config.toml
init_std_o = 0.00534
beta2 = 0.99
lr_head = 0.009
decay_fraction = 0.786
decay_shape = "cos"
final_lr_fraction = 0.05
Each number is 200 + 20 x the weight over its row's rms, rounded and kept within 0 to 999. Layers, rows and columns count from 0. The size before them is the row's rms in percent of the matrix's.

# o: layer 6 attention output (transposed), 448x448, rms 0.043, rows 204-234, columns 224-335
# v: layer 6 attention value, 448x448, rms 0.0435, rows 205-235, columns 224-335
o204,093,205,209,192,198,191,204,206,192,168,208,169,205,224,206,246,236,220,205,182,178,248,191,180,201,216,181,227,183,220,179,192,181,209,208,211,184,199,181,183,195,195,217,216,199,229,225,201,185,193,163,195,162,193,214,179,207,209,189,181,206,208,199,208,198,190,200,171,189,194,214,204,245,211,198,188,196,195,173,162,150,169,205,186,211,210,189,195,220,190,219,216,217,213,187,187,191,213,217,205,201,206,233,208,174,186,220,227,194,179,202,188,218
v205,110,209,175,169,164,191,218,201,208,190,220,205,205,194,219,174,177,223,198,172,223,195,230,207,215,189,203,182,168,193,221,196,212,168,164,172,186,165,183,179,231,202,209,209,214,200,228,199,238,192,152,185,179,196,196,171,192,187,229,172,194,227,202,214,178,214,179,232,220,177,226,176,174,208,202,183,207,198,173,196,201,191,191,228,156,204,203,207,223,162,223,195,218,220,205,215,187,209,166,181,177,201,210,198,227,205,163,190,218,217,177,200,200
o205,111,182,191,230,180,228,176,225,218,200,215,203,204,196,169,207,223,211,200,196,180,202,235,200,214,196,207,212,174,168,203,177,221,214,207,186,181,205,176,189,186,191,183,166,197,214,210,188,189,202,233,194,215,197,237,202,157,212,159,200,207,222,187,226,181,190,206,192,183,179,182,219,201,227,244,196,181,184,251,188,181,213,223,192,204,210,206,202,210,232,191,204,168,234,209,200,215,206,200,211,157,193,217,200,178,177,210,224,168,195,206,177,183
v206,107,187,186,234,254,172,226,208,179,205,212,214,199,200,203,210,247,189,213,176,197,188,198,175,247,212,195,229,217,229,179,187,225,207,216,159,210,220,191,183,184,213,228,199,216,201,156,192,174,163,207,202,182,214,210,206,207,208,196,203,192,196,163,203,262,181,200,204,195,188,202,219,207,203,212,211,216,220,193,230,163,217,206,220,201,197,188,216,197,186,215,195,181,202,171,200,208,237,197,224,222,182,169,193,206,181,240,211,218,199,200,178,179
o206,110,221,223,189,220,193,198,182,177,166,208,228,206,169,189,178,155,192,219,222,233,224,236,206,175,212,164,159,183,175,207,232,173,169,191,202,180,205,220,217,215,188,225,210,191,256,204,208,245,236,216,183,224,166,201,204,206,199,204,201,188,175,170,216,185,220,234,195,191,161,190,194,207,210,228,167,196,195,220,206,225,163,203,212,201,211,183,203,202,178,176,184,224,174,240,195,211,165,186,166,183,199,224,214,212,199,189,197,235,227,148,148,194
v207,103,182,230,213,205,160,209,174,205,170,167,193,192,165,163,211,208,186,204,215,167,169,196,219,201,217,166,190,189,208,176,180,200,223,217,221,204,218,172,232,227,206,154,200,186,244,198,209,190,186,162,188,179,164,207,218,199,219,204,215,182,235,206,231,185,212,205,205,179,208,213,198,194,206,203,204,182,165,189,200,209,207,202,185,176,208,179,224,238,220,235,198,235,210,175,186,180,189,205,167,250,168,215,202,193,194,253,192,229,184,200,201,164
o207,102,211,214,198,183,219,195,218,211,191,199,194,181,169,204,216,174,196,209,227,217,218,235,184,226,202,224,199,188,188,223,166,176,179,144,193,199,185,214,159,206,183,204,207,189,196,251,196,230,170,203,201,181,229,198,220,220,149,209,176,195,189,215,224,202,207,191,242,222,197,188,183,206,213,220,157,181,218,188,168,209,182,195,224,252,168,180,199,201,209,196,212,195,232,217,211,232,209,160,209,193,185,179,198,193,219,180,206,201,210,198,214,202
v208,101,219,201,237,185,203,185,214,224,171,197,215,236,216,192,198,230,186,155,179,210,183,195,205,210,218,208,183,182,210,178,237,169,209,198,196,186,189,207,203,196,224,180,242,213,207,207,176,217,156,210,212,209,220,209,179,214,214,181,180,142,190,188,169,204,218,179,193,209,206,190,173,188,204,169,194,200,194,176,208,163,249,193,156,200,172,207,197,186,205,214,187,218,205,190,187,204,206,220,184,188,154,173,191,231,152,230,228,200,192,231,195,185
o208,102,213,219,193,175,217,191,183,195,174,215,203,163,155,207,189,189,204,235,214,194,182,224,191,251,171,213,189,211,207,224,217,185,194,198,197,183,197,180,193,192,237,204,164,190,200,224,209,211,202,213,208,204,223,196,176,194,240,229,167,228,188,180,234,220,187,222,220,176,192,224,211,193,235,224,214,227,198,192,188,202,190,191,183,212,201,134,198,207,189,193,197,191,232,214,195,194,202,205,159,151,198,185,196,211,222,173,197,207,177,196,213,187
v209,106,186,166,233,205,207,210,168,208,215,188,192,174,271,201,195,212,196,164,229,235,178,190,198,148,187,238,218,181,168,196,212,188,209,197,215,223,190,191,212,191,195,215,236,197,232,237,217,231,253,204,203,213,243,173,202,190,188,204,224,184,197,209,183,206,189,205,189,204,207,195,184,180,224,203,187,190,186,219,208,177,245,197,176,198,181,207,223,207,199,200,258,174,179,227,206,211,192,222,208,212,207,211,176,191,181,143,194,209,206,202,206,231
o209,107,186,185,233,149,173,234,184,202,195,199,232,226,182,231,207,187,200,240,165,207,221,192,213,186,198,227,193,245,187,212,212,229,230,189,161,167,199,211,190,238,199,166,193,208,197,175,193,190,189,202,212,163,211,234,213,194,208,202,220,192,222,240,205,170,194,183,186,192,181,209,185,189,158,191,208,203,217,197,190,189,165,219,181,221,184,225,163,192,218,223,216,197,162,202,215,234,201,171,181,177,206,197,210,171,182,197,204,146,211,208,170,202
v210,103,154,234,220,196,201,217,192,209,182,220,196,183,180,164,222,205,208,175,175,208,221,198,210,182,208,200,203,216,164,188,179,208,170,208,210,189,194,201,217,196,208,213,216,163,172,195,211,210,244,205,207,183,229,164,202,201,213,205,233,211,193,207,238,207,215,195,186,209,193,174,181,216,185,205,215,204,200,210,204,208,186,204,205,215,178,205,218,227,208,206,230,188,199,214,210,178,242,186,225,184,218,208,201,199,243,177,216,210,170,183,165,190
o210,105,225,211,220,210,214,208,224,233,206,193,226,197,219,182,188,206,197,192,178,217,171,208,183,204,206,202,173,167,204,173,161,200,211,160,180,204,193,213,158,188,197,227,192,203,180,217,205,188,189,220,197,194,195,197,188,227,241,197,199,180,202,241,203,211,201,211,185,192,191,192,207,165,234,185,202,196,225,171,215,211,202,205,198,179,185,233,226,228,219,197,217,218,205,193,219,190,190,234,196,193,156,179,214,194,232,211,184,184,233,212,191,219
v211,102,204,226,227,211,231,181,190,199,243,171,240,202,223,259,182,212,206,205,183,193,207,199,183,223,198,233,227,199,184,193,175,186,169,220,196,202,218,175,214,181,170,230,196,174,215,203,177,194,187,165,186,145,176,202,210,195,216,218,204,244,242,182,204,178,191,209,195,202,189,197,241,189,220,196,205,194,208,200,239,238,186,208,201,223,226,207,205,190,226,195,216,195,203,225,222,188,217,183,200,188,202,213,189,174,256,176,180,199,207,210,202,209
o211,105,198,192,207,225,181,203,193,219,182,203,179,247,230,186,191,200,214,193,216,222,210,189,215,180,184,216,204,184,180,220,194,200,198,168,242,182,210,223,166,224,167,182,237,189,186,181,189,148,224,176,190,202,176,231,214,219,188,182,223,173,232,190,178,229,226,187,165,200,211,219,200,197,205,212,185,199,193,232,226,207,206,172,210,211,235,215,202,205,179,212,179,205,198,202,225,223,191,207,208,172,197,191,235,201,206,174,183,254,195,196,204,244
v212,105,191,207,201,194,166,186,201,199,230,210,210,203,193,213,159,173,199,255,185,181,199,200,217,176,183,195,187,212,199,225,225,233,223,199,166,213,228,207,183,193,203,210,191,201,205,168,221,180,199,197,223,208,204,203,178,184,194,213,210,224,194,258,223,197,207,227,202,209,196,237,173,194,213,172,190,199,210,198,168,202,201,196,187,193,173,186,166,204,202,191,202,204,209,178,231,220,190,215,215,188,212,189,219,205,177,149,194,202,201,217,195,182
o212,102,188,206,215,220,216,205,170,199,195,182,173,180,200,205,183,218,187,194,233,195,173,186,220,188,225,230,228,234,230,224,179,204,201,228,201,210,173,199,184,204,191,222,225,187,214,192,192,209,197,224,195,193,196,181,196,177,172,147,216,183,165,210,173,220,202,190,260,189,241,223,236,223,209,229,223,178,193,196,212,182,223,163,223,172,179,207,229,198,174,200,180,224,198,188,176,215,218,200,200,193,166,182,164,228,184,206,184,211,205,195,214,180
v213,107,174,148,245,166,219,182,210,212,179,246,168,223,188,191,220,181,213,208,200,224,206,181,210,115,176,199,174,237,204,195,182,182,202,216,180,193,216,206,219,182,224,196,211,204,211,212,186,198,217,221,218,206,193,193,215,175,203,196,201,221,198,207,179,198,236,203,199,221,211,180,179,208,175,191,222,228,221,173,189,207,234,209,208,182,168,200,176,161,210,203,193,200,202,208,162,212,193,222,197,225,220,187,189,176,187,174,176,172,206,205,203,206
o213,108,177,187,158,216,185,227,187,212,181,186,209,177,200,204,220,216,181,205,177,166,207,179,170,218,189,191,175,221,233,183,201,218,216,222,171,172,216,200,162,202,196,199,195,192,185,170,209,183,225,180,225,173,200,205,176,215,203,216,203,203,166,222,217,170,190,190,188,199,232,220,229,235,211,230,208,219,194,237,234,238,208,276,175,175,220,216,199,208,206,207,205,184,192,199,197,138,191,202,214,187,197,153,190,191,207,206,190,182,213,226,203,184
v214,103,166,216,211,182,199,229,183,183,206,199,207,183,236,222,175,228,216,204,201,168,186,194,169,210,206,214,192,155,205,189,165,242,184,209,194,199,241,215,185,190,195,236,181,215,214,194,158,223,199,213,188,191,178,205,185,197,221,220,213,197,215,202,194,178,220,180,201,196,209,233,208,211,226,217,258,227,217,226,196,181,209,198,156,196,252,214,179,209,163,201,164,173,205,197,223,221,205,189,210,180,212,202,155,194,248,206,178,224,211,165,226,230
o214,107,193,209,186,208,231,182,176,212,220,211,209,234,184,191,190,170,189,228,205,238,182,211,184,166,169,194,213,192,214,217,217,193,169,222,199,209,183,217,225,189,202,200,203,190,223,179,208,171,229,201,173,201,194,182,190,193,193,210,206,243,226,212,241,210,217,215,194,203,184,202,180,173,194,221,198,184,190,196,162,213,191,192,217,193,210,162,229,192,187,223,184,163,187,185,231,203,170,242,186,187,205,186,200,172,198,177,217,212,198,197,175,199
v215,104,206,197,184,174,208,192,195,221,208,186,186,221,197,199,220,204,194,191,229,243,216,222,168,207,203,194,221,196,204,181,181,210,220,224,205,226,214,209,196,200,230,181,195,215,198,200,193,179,205,214,191,206,196,203,234,205,173,171,177,181,169,176,186,216,210,171,198,225,198,199,143,183,163,210,166,181,162,171,189,181,209,203,227,166,180,185,185,191,202,209,189,224,198,195,196,209,134,201,185,204,176,185,209,211,185,210,216,201,222,207,185,169
o215,105,189,190,182,199,213,179,192,181,192,226,204,160,194,232,205,184,212,204,217,177,199,182,214,217,192,207,222,189,201,151,210,200,198,223,194,243,177,169,218,202,165,233,175,186,213,218,204,216,198,184,211,190,221,205,176,177,207,198,182,198,204,168,194,192,214,208,165,173,192,190,226,202,228,205,196,204,205,168,168,201,200,193,175,206,189,159,203,195,196,205,182,232,197,186,195,201,195,185,188,211,218,196,177,196,203,212,190,167,204,211,189,226
v216,105,170,202,218,173,222,183,199,157,155,222,185,220,234,212,188,190,193,191,223,169,182,184,194,172,216,168,192,156,202,191,195,202,182,195,216,167,210,226,217,193,216,188,227,178,185,209,201,174,197,178,207,189,177,168,219,186,211,204,224,228,168,199,216,174,228,200,199,225,187,185,181,193,222,205,174,224,178,179,176,198,199,197,161,178,179,197,190,193,201,222,184,195,205,154,173,197,219,189,168,221,199,203,208,203,188,212,199,190,151,210,192,187
o216,105,197,168,189,187,197,213,207,207,179,207,196,179,196,180,193,165,226,173,178,179,203,210,202,240,191,223,228,203,178,198,190,210,163,181,190,185,178,207,202,200,210,188,224,230,192,224,177,189,217,215,225,176,226,219,228,210,202,235,161,213,248,214,187,179,204,188,208,172,200,216,176,201,223,210,187,210,190,187,230,205,199,154,186,227,201,193,210,212,207,206,215,175,224,198,217,210,224,201,206,219,210,180,192,187,161,202,201,247,218,188,178,225
v217,107,180,189,230,206,207,231,205,193,185,226,211,193,179,213,214,176,202,204,183,200,233,193,193,188,218,204,220,233,234,197,215,211,202,222,243,163,183,226,216,196,192,216,192,193,232,172,180,222,223,205,259,194,217,158,191,199,189,199,199,176,211,218,214,168,203,186,220,189,212,183,201,204,229,210,183,176,221,209,200,202,191,194,229,188,204,205,154,250,204,200,209,192,206,219,206,201,200,193,224,177,190,206,188,177,199,206,224,213,197,216,199,190
o217,103,215,214,203,250,148,206,234,231,202,180,206,189,232,167,169,178,219,188,162,206,177,202,219,184,220,209,169,189,184,202,198,194,192,161,182,240,208,186,188,193,172,188,200,239,199,215,199,210,162,169,163,215,195,232,177,209,200,181,193,213,210,195,155,177,179,215,175,202,191,214,201,178,193,212,220,196,206,221,175,169,215,256,224,215,180,262,209,176,227,180,193,209,188,199,188,206,184,163,188,155,185,203,202,219,175,183,191,194,235,223,220,176
v218,109,191,197,190,182,186,190,184,233,214,168,207,185,188,241,219,184,197,159,215,179,209,192,221,185,168,201,186,176,197,186,235,178,172,183,184,190,179,188,195,177,191,206,176,225,188,192,206,188,226,154,202,186,186,175,191,186,209,188,208,223,212,220,169,203,220,192,194,219,205,191,235,204,216,213,179,191,197,178,222,171,234,191,189,177,177,208,192,196,212,213,219,213,190,197,221,167,219,237,254,186,217,171,206,210,173,165,220,187,200,192,199,201
o218,109,194,204,207,206,209,217,197,185,187,211,203,193,239,217,191,217,229,214,201,215,214,208,240,201,203,187,211,219,202,229,191,216,231,188,194,206,213,174,158,196,193,226,187,203,198,178,196,185,199,222,198,213,205,219,223,205,176,182,198,221,212,204,188,228,189,203,211,207,202,233,225,185,206,197,227,202,193,195,218,173,201,163,253,208,199,173,189,220,209,166,166,164,214,245,180,215,191,167,197,182,196,191,184,215,204,180,162,233,176,197,202,200
v219,099,185,224,172,220,188,166,199,195,200,208,202,202,182,200,163,209,205,231,209,206,230,204,175,198,195,204,212,228,223,154,210,192,203,202,154,176,220,217,225,191,224,178,199,228,181,213,214,160,218,160,200,166,206,193,196,176,214,177,198,206,190,176,222,184,200,220,189,190,180,178,207,194,219,181,208,186,209,213,205,220,199,207,223,202,197,198,230,176,203,178,173,203,199,206,218,190,213,203,208,188,219,182,198,205,213,229,188,220,211,227,216,203
o219,103,201,182,216,167,206,204,236,187,207,207,215,206,171,170,204,232,205,169,169,208,211,210,245,225,209,236,210,198,181,214,168,192,188,209,213,214,197,176,214,213,236,204,215,176,184,167,193,187,170,188,189,233,197,207,165,211,189,220,197,185,189,223,171,178,179,178,190,205,180,198,196,220,196,207,209,165,202,204,212,214,195,246,213,187,184,193,195,206,197,189,203,231,195,199,229,194,188,186,206,220,228,200,217,219,205,229,166,198,183,196,236,196
v220,097,179,213,186,214,208,188,180,162,225,202,213,214,223,204,183,197,193,190,154,190,133,173,215,193,237,193,231,190,230,202,192,180,191,209,186,168,225,214,196,215,192,229,203,173,202,209,221,202,204,191,228,210,221,204,207,187,235,191,197,218,198,246,207,217,252,186,208,171,198,236,203,217,196,200,206,195,216,211,189,191,211,204,193,174,209,190,187,190,187,230,154,244,213,176,211,222,190,187,192,251,193,178,183,201,198,211,205,171,190,196,214,216
o220,097,192,183,258,187,194,198,242,199,219,191,220,196,169,205,213,158,206,205,183,194,193,189,220,199,201,210,163,212,185,183,190,204,182,184,202,224,192,203,209,208,186,193,231,206,178,181,181,201,240,232,204,203,214,147,228,204,165,196,197,205,165,167,215,219,204,189,205,182,164,242,183,169,194,235,174,212,209,207,153,213,195,200,189,195,207,190,212,241,181,238,198,176,226,167,211,192,213,229,184,190,187,189,203,207,179,196,231,240,230,225,208,175
v221,104,207,217,172,179,215,207,199,185,211,183,204,206,206,207,199,197,206,220,221,195,188,184,203,230,214,173,188,201,204,209,173,162,195,226,214,223,241,210,213,210,219,188,215,174,184,138,197,219,164,193,220,220,199,185,207,203,174,206,198,241,213,231,225,220,200,197,203,188,193,220,184,198,191,205,216,187,189,202,182,180,195,194,204,255,193,194,189,236,218,212,166,191,209,210,219,229,206,189,223,254,149,196,187,223,185,201,226,216,198,225,185,189
o221,103,227,188,192,197,194,181,209,187,202,207,215,167,183,182,200,168,212,189,218,190,194,208,202,169,207,223,230,186,212,181,186,189,158,204,208,242,201,223,210,205,179,187,215,196,193,237,203,226,221,189,202,198,199,188,184,185,202,198,201,174,207,203,156,185,197,210,224,218,192,198,199,197,188,213,178,156,202,199,177,209,190,152,202,212,204,214,240,200,226,206,212,244,230,203,204,189,235,176,201,178,201,180,194,219,207,211,238,194,200,211,212,198
v222,104,205,241,193,212,200,191,132,224,238,188,208,230,192,200,215,199,221,211,221,173,189,205,184,190,213,209,211,227,191,215,207,202,195,201,172,198,186,212,220,184,190,218,205,186,205,220,217,233,214,177,179,228,213,185,219,220,215,224,218,198,239,167,188,174,165,178,179,181,208,197,205,185,188,194,197,211,207,238,180,229,178,194,193,173,211,206,209,209,220,212,199,175,200,174,224,168,179,192,166,188,185,181,217,178,236,196,195,180,193,203,210,199
o222,102,209,189,197,192,242,194,220,158,166,203,234,191,210,252,207,189,165,263,200,231,189,194,202,218,194,205,195,206,172,182,218,177,197,182,216,217,197,190,218,198,202,192,209,240,213,222,189,219,177,163,202,227,210,187,166,202,219,199,188,183,187,214,196,188,180,209,181,227,211,234,195,211,192,180,171,195,217,210,200,199,196,145,187,215,195,157,170,212,205,194,228,210,210,207,193,227,212,220,207,216,201,211,207,173,188,212,224,206,181,191,216,197
v223,104,195,188,198,216,227,189,216,218,210,222,202,199,200,185,199,170,200,213,184,211,184,178,191,218,227,192,197,210,188,191,203,212,178,197,152,192,193,193,234,206,195,224,207,202,202,211,210,193,252,209,193,222,228,192,183,195,194,183,173,196,184,189,206,144,169,197,167,231,200,173,204,202,181,180,186,202,190,165,206,222,188,201,181,198,193,188,204,224,215,224,233,185,184,188,158,239,202,168,141,233,174,166,198,190,180,182,191,212,195,194,215,190
o223,105,189,201,209,190,235,212,195,205,206,214,208,235,167,213,207,190,199,193,188,184,247,195,200,213,165,209,200,227,208,193,222,216,225,202,222,209,230,215,206,195,158,226,181,204,187,230,201,175,164,168,207,178,201,172,203,221,207,227,204,211,196,164,169,171,188,222,179,220,177,245,189,202,207,214,192,204,192,203,190,190,202,177,206,217,209,223,201,165,174,197,221,246,195,165,210,190,189,231,203,201,220,179,222,153,188,193,209,206,187,193,210,201
v224,106,165,217,222,221,208,161,156,214,186,191,226,213,174,214,166,179,204,198,189,173,213,185,204,237,220,182,225,225,217,197,206,187,173,229,195,217,200,218,198,195,192,222,187,196,169,196,174,173,193,225,214,164,162,186,188,185,249,165,194,229,184,188,237,201,202,221,181,177,181,211,206,201,247,185,223,189,195,204,226,198,218,197,181,214,233,216,217,218,189,213,185,198,225,172,176,212,222,220,227,163,175,198,222,204,189,194,186,186,170,201,188,207
o224,109,214,228,175,201,201,230,190,198,205,228,174,189,173,179,231,222,194,180,215,198,188,223,228,173,179,176,191,213,176,240,205,187,195,184,218,191,180,199,203,193,209,234,217,175,211,213,183,147,236,215,185,193,221,230,231,186,171,209,218,188,228,203,180,227,213,198,228,210,170,215,214,203,209,183,192,195,202,199,190,212,185,196,187,167,189,167,230,206,178,200,185,211,214,192,213,193,212,194,181,225,216,182,217,237,206,177,206,241,191,199,209,207
v225,109,200,252,223,198,223,210,194,214,215,187,168,203,196,225,209,202,202,196,164,155,187,184,187,163,211,203,220,222,191,222,178,201,185,231,174,188,181,182,213,196,213,223,200,159,197,213,161,211,177,178,231,189,216,223,203,169,256,196,221,223,206,173,194,173,198,234,213,181,185,198,203,219,222,196,210,211,227,192,218,158,165,208,204,162,221,199,229,192,203,220,191,208,227,203,179,246,206,188,152,235,194,203,201,197,162,203,200,232,208,197,201,174
o225,104,195,201,162,193,204,188,227,180,188,230,193,232,196,164,222,196,210,217,203,178,217,201,211,214,194,195,226,179,194,235,211,222,244,179,209,206,195,181,189,209,184,205,188,183,184,195,219,192,180,204,212,198,198,232,212,211,203,186,167,215,209,184,239,206,193,200,157,225,210,230,183,239,170,173,169,176,200,182,200,209,230,200,227,222,200,185,193,197,201,180,199,215,181,167,242,200,226,211,211,202,179,193,206,179,230,197,206,212,172,183,226,183
v226,097,185,218,197,181,210,210,175,217,228,163,211,197,212,183,182,178,171,231,183,199,210,189,174,189,188,206,236,178,173,220,206,194,210,213,195,148,185,192,229,187,173,205,212,238,233,154,206,198,223,190,208,194,202,194,159,185,220,173,228,204,211,161,204,210,206,216,219,166,187,210,202,169,230,198,201,193,213,182,208,162,196,206,198,235,212,213,200,216,209,213,202,204,198,157,227,215,203,180,214,199,204,211,199,217,213,223,189,165,192,193,190,230
o226,088,191,201,232,218,201,209,210,186,218,210,202,186,165,187,200,186,192,186,200,230,192,217,211,174,212,200,233,230,178,206,209,226,182,182,188,194,198,203,231,209,180,217,230,180,189,198,215,189,192,220,204,214,226,204,199,233,203,202,208,181,210,215,200,191,224,190,202,215,210,214,196,237,145,182,210,177,217,210,222,190,199,189,201,184,193,132,231,201,223,177,169,186,199,230,242,202,214,212,204,208,172,200,204,206,215,170,203,197,164,177,192,186
v227,105,230,201,192,200,218,217,194,197,200,195,222,212,217,180,222,200,209,234,215,206,202,223,199,227,166,193,213,210,204,213,164,233,212,195,208,194,210,205,193,187,169,232,215,194,220,195,205,210,184,229,189,210,170,181,206,194,189,231,176,202,209,173,216,166,169,183,199,173,197,202,203,178,203,198,177,208,228,173,190,219,178,196,195,215,216,216,157,214,215,200,213,186,212,165,221,219,188,186,204,157,202,193,222,197,241,200,187,193,203,217,193,237
o227,107,185,180,201,206,191,201,209,208,206,207,218,177,206,207,199,182,204,199,175,194,203,180,209,191,177,191,197,176,212,194,252,194,139,217,202,200,201,195,234,201,183,211,209,203,188,233,186,162,221,173,222,238,167,190,202,246,198,215,216,162,212,196,160,170,211,220,150,233,216,235,199,218,190,148,194,174,167,224,207,195,181,215,227,218,240,206,220,199,195,200,193,223,171,219,170,188,217,212,181,235,187,225,210,176,176,197,192,184,190,188,219,185
v228,100,180,208,239,175,192,185,166,217,206,211,209,200,233,225,210,236,197,180,192,175,202,181,205,175,218,175,198,244,231,173,193,196,207,214,192,194,234,216,187,202,220,216,182,207,201,209,185,161,174,235,194,177,188,179,217,198,197,190,214,230,155,211,176,220,175,216,203,221,188,176,207,223,216,219,223,173,194,168,190,186,184,191,155,177,205,212,218,189,216,219,179,169,221,178,155,227,234,211,224,234,193,190,192,211,196,234,191,240,182,184,191,163
o228,100,217,196,146,195,205,197,219,170,160,216,210,220,191,187,212,221,180,192,218,182,216,208,211,195,198,178,199,206,200,203,217,179,204,198,239,217,194,206,173,220,162,229,212,192,194,167,216,173,222,223,192,207,201,205,197,163,190,194,186,192,195,237,233,232,222,207,217,213,205,204,214,208,198,215,204,224,207,169,226,219,221,180,228,178,195,175,184,210,150,191,181,197,200,215,193,200,170,205,187,182,212,202,222,206,241,191,202,239,241,195,204,216
v229,104,223,229,224,184,194,195,198,193,193,162,199,203,243,208,186,193,221,161,202,177,175,176,219,220,209,204,190,155,179,186,183,184,187,215,186,197,195,183,185,213,207,193,226,230,228,199,186,225,173,195,226,195,185,217,191,201,241,215,251,174,201,195,179,228,234,220,177,185,198,182,186,207,232,196,205,220,198,228,215,201,218,197,216,182,242,211,210,183,180,176,181,172,211,183,215,208,182,238,214,213,244,218,186,196,186,230,195,226,204,179,183,151
o229,101,225,197,153,187,207,196,171,181,226,198,203,212,166,178,193,204,174,210,189,203,183,233,183,179,171,210,169,236,223,220,204,205,173,208,192,188,187,213,204,202,218,193,180,212,176,178,205,208,206,228,204,192,199,187,220,220,181,175,160,196,194,224,229,216,205,195,196,198,212,223,217,182,192,187,185,212,211,175,176,188,182,163,184,238,177,187,190,211,204,204,186,214,223,221,204,222,233,178,169,217,176,202,174,193,213,191,210,220,227,203,225,200
v230,108,183,239,189,217,211,180,194,185,158,212,199,190,177,181,159,196,205,196,178,187,174,206,228,204,196,184,190,166,205,166,214,215,206,213,190,207,212,186,204,204,257,192,215,201,175,205,192,197,186,199,227,171,192,208,216,198,233,211,226,190,190,207,180,180,220,196,193,207,203,209,186,231,178,183,188,215,228,235,158,193,231,206,209,191,215,192,217,166,202,187,188,223,222,187,205,200,228,209,155,201,223,225,218,203,200,207,194,204,161,213,181,251
o230,110,217,217,207,177,209,194,198,235,175,210,203,206,189,188,197,202,185,213,176,199,183,208,179,217,210,217,195,210,225,209,195,187,157,211,196,212,171,205,197,205,202,208,195,186,197,220,199,192,202,184,194,164,219,203,187,225,204,197,208,246,204,198,234,233,191,194,193,199,199,215,210,174,224,222,185,241,168,179,193,171,160,219,195,194,197,177,206,213,188,237,209,188,220,206,221,214,182,199,163,207,161,175,178,191,196,208,215,193,195,222,159,197
v231,102,162,194,232,193,212,198,200,217,178,190,214,224,229,194,196,195,211,215,181,203,195,177,188,235,216,206,212,233,184,234,182,191,171,212,194,225,178,189,242,197,211,210,212,166,180,149,176,178,159,162,228,196,193,191,163,207,217,224,204,196,178,181,195,206,181,195,218,191,189,221,206,213,215,189,239,200,258,207,182,176,197,200,211,181,217,198,192,208,205,217,232,188,207,155,195,220,209,212,216,206,158,193,166,210,172,199,184,224,193,212,200,199
o231,100,227,220,185,221,214,215,195,194,191,181,201,225,175,180,232,174,173,223,193,198,171,214,240,191,176,176,206,162,193,206,231,204,184,170,170,200,198,181,174,222,185,195,194,207,194,218,201,195,200,173,207,245,148,207,195,179,185,203,223,172,229,207,176,149,209,212,171,200,207,214,150,237,199,206,171,170,173,231,226,220,187,205,209,188,205,191,226,194,216,176,184,233,169,213,211,184,179,193,202,198,238,235,227,220,172,217,247,174,210,203,228,199
v232,101,200,196,183,188,211,156,203,184,217,178,219,184,220,206,200,217,199,206,209,201,192,205,169,213,173,207,191,212,201,163,173,179,220,199,245,187,211,190,218,200,200,194,199,242,195,199,199,188,238,209,209,209,191,228,208,206,185,211,213,228,175,198,197,168,226,230,195,192,196,174,170,193,217,217,207,188,198,223,161,201,214,211,182,160,199,165,204,192,192,159,210,204,199,183,206,198,230,201,174,169,177,194,185,249,217,161,237,224,177,239,182,242
o232,103,195,204,245,197,130,212,169,168,198,195,201,197,193,173,151,186,198,205,220,189,234,214,196,198,197,187,186,176,221,201,214,179,168,202,184,160,166,233,216,188,234,180,229,179,217,207,211,205,195,191,216,195,200,186,171,204,201,183,208,209,186,208,204,213,208,182,194,186,222,194,214,155,191,220,239,182,217,147,217,184,188,203,205,216,231,204,182,242,215,185,222,244,218,222,230,162,189,196,192,198,216,182,205,189,214,179,198,168,198,206,190,180
v233,103,215,265,215,198,204,188,221,195,197,221,234,199,208,198,195,209,209,223,200,204,217,199,165,206,189,202,197,212,199,201,226,228,216,189,208,211,251,202,203,189,179,209,196,236,205,171,227,222,217,212,240,241,172,227,170,195,188,233,215,197,170,228,191,240,186,233,206,197,186,224,210,191,177,199,193,183,188,181,187,190,207,200,218,197,196,209,177,183,223,177,227,192,208,220,215,212,214,221,220,192,237,202,202,181,226,192,160,232,216,222,205,187
o233,105,196,172,196,215,183,180,173,167,188,186,175,178,213,227,176,213,177,205,208,219,188,214,234,212,192,200,217,216,233,200,211,185,195,231,214,184,174,185,191,226,199,190,196,194,234,183,215,234,219,182,194,176,225,202,164,195,239,151,201,224,198,221,179,194,218,192,225,204,212,160,195,216,242,246,181,205,197,204,225,211,224,183,232,181,214,184,177,184,170,202,183,226,193,262,212,213,203,210,199,192,172,151,229,221,184,208,209,219,186,201,208,183
v234,103,190,260,210,171,232,187,196,223,185,198,165,173,190,202,196,201,203,170,207,189,221,189,229,216,197,211,199,232,204,236,178,158,212,200,241,195,215,167,201,203,208,195,203,194,200,170,172,218,183,208,242,206,192,177,224,191,192,181,224,213,209,219,190,162,202,209,230,201,206,210,211,194,218,207,200,168,194,194,199,202,209,208,178,196,245,202,192,157,201,213,190,222,226,210,196,219,203,212,241,205,202,220,232,195,198,208,180,230,229,200,188,230
o234,104,202,179,172,205,214,199,185,196,200,191,161,203,217,194,207,214,185,168,179,195,176,207,196,186,191,196,204,170,199,190,172,223,202,190,210,234,192,218,204,211,196,202,219,180,204,202,204,166,203,180,201,184,237,202,209,195,183,203,214,221,191,207,187,230,219,198,194,208,204,175,176,185,194,171,192,259,195,203,201,195,161,244,211,202,200,232,208,218,186,217,157,181,197,168,220,198,180,204,183,186,192,178,177,213,197,183,222,198,201,229,218,190
v235,103,185,214,197,209,196,224,202,187,216,218,173,226,227,222,219,206,190,235,185,178,199,189,205,234,189,201,168,191,206,145,211,196,217,186,216,203,220,224,200,201,231,225,202,224,190,229,187,192,177,214,192,214,201,198,198,198,211,219,213,171,206,229,187,188,221,202,189,215,192,155,215,200,231,186,215,197,170,190,202,200,214,195,190,198,228,198,203,205,181,225,212,203,192,205,200,196,189,187,161,167,182,169,193,234,159,179,169,205,200,182,180,151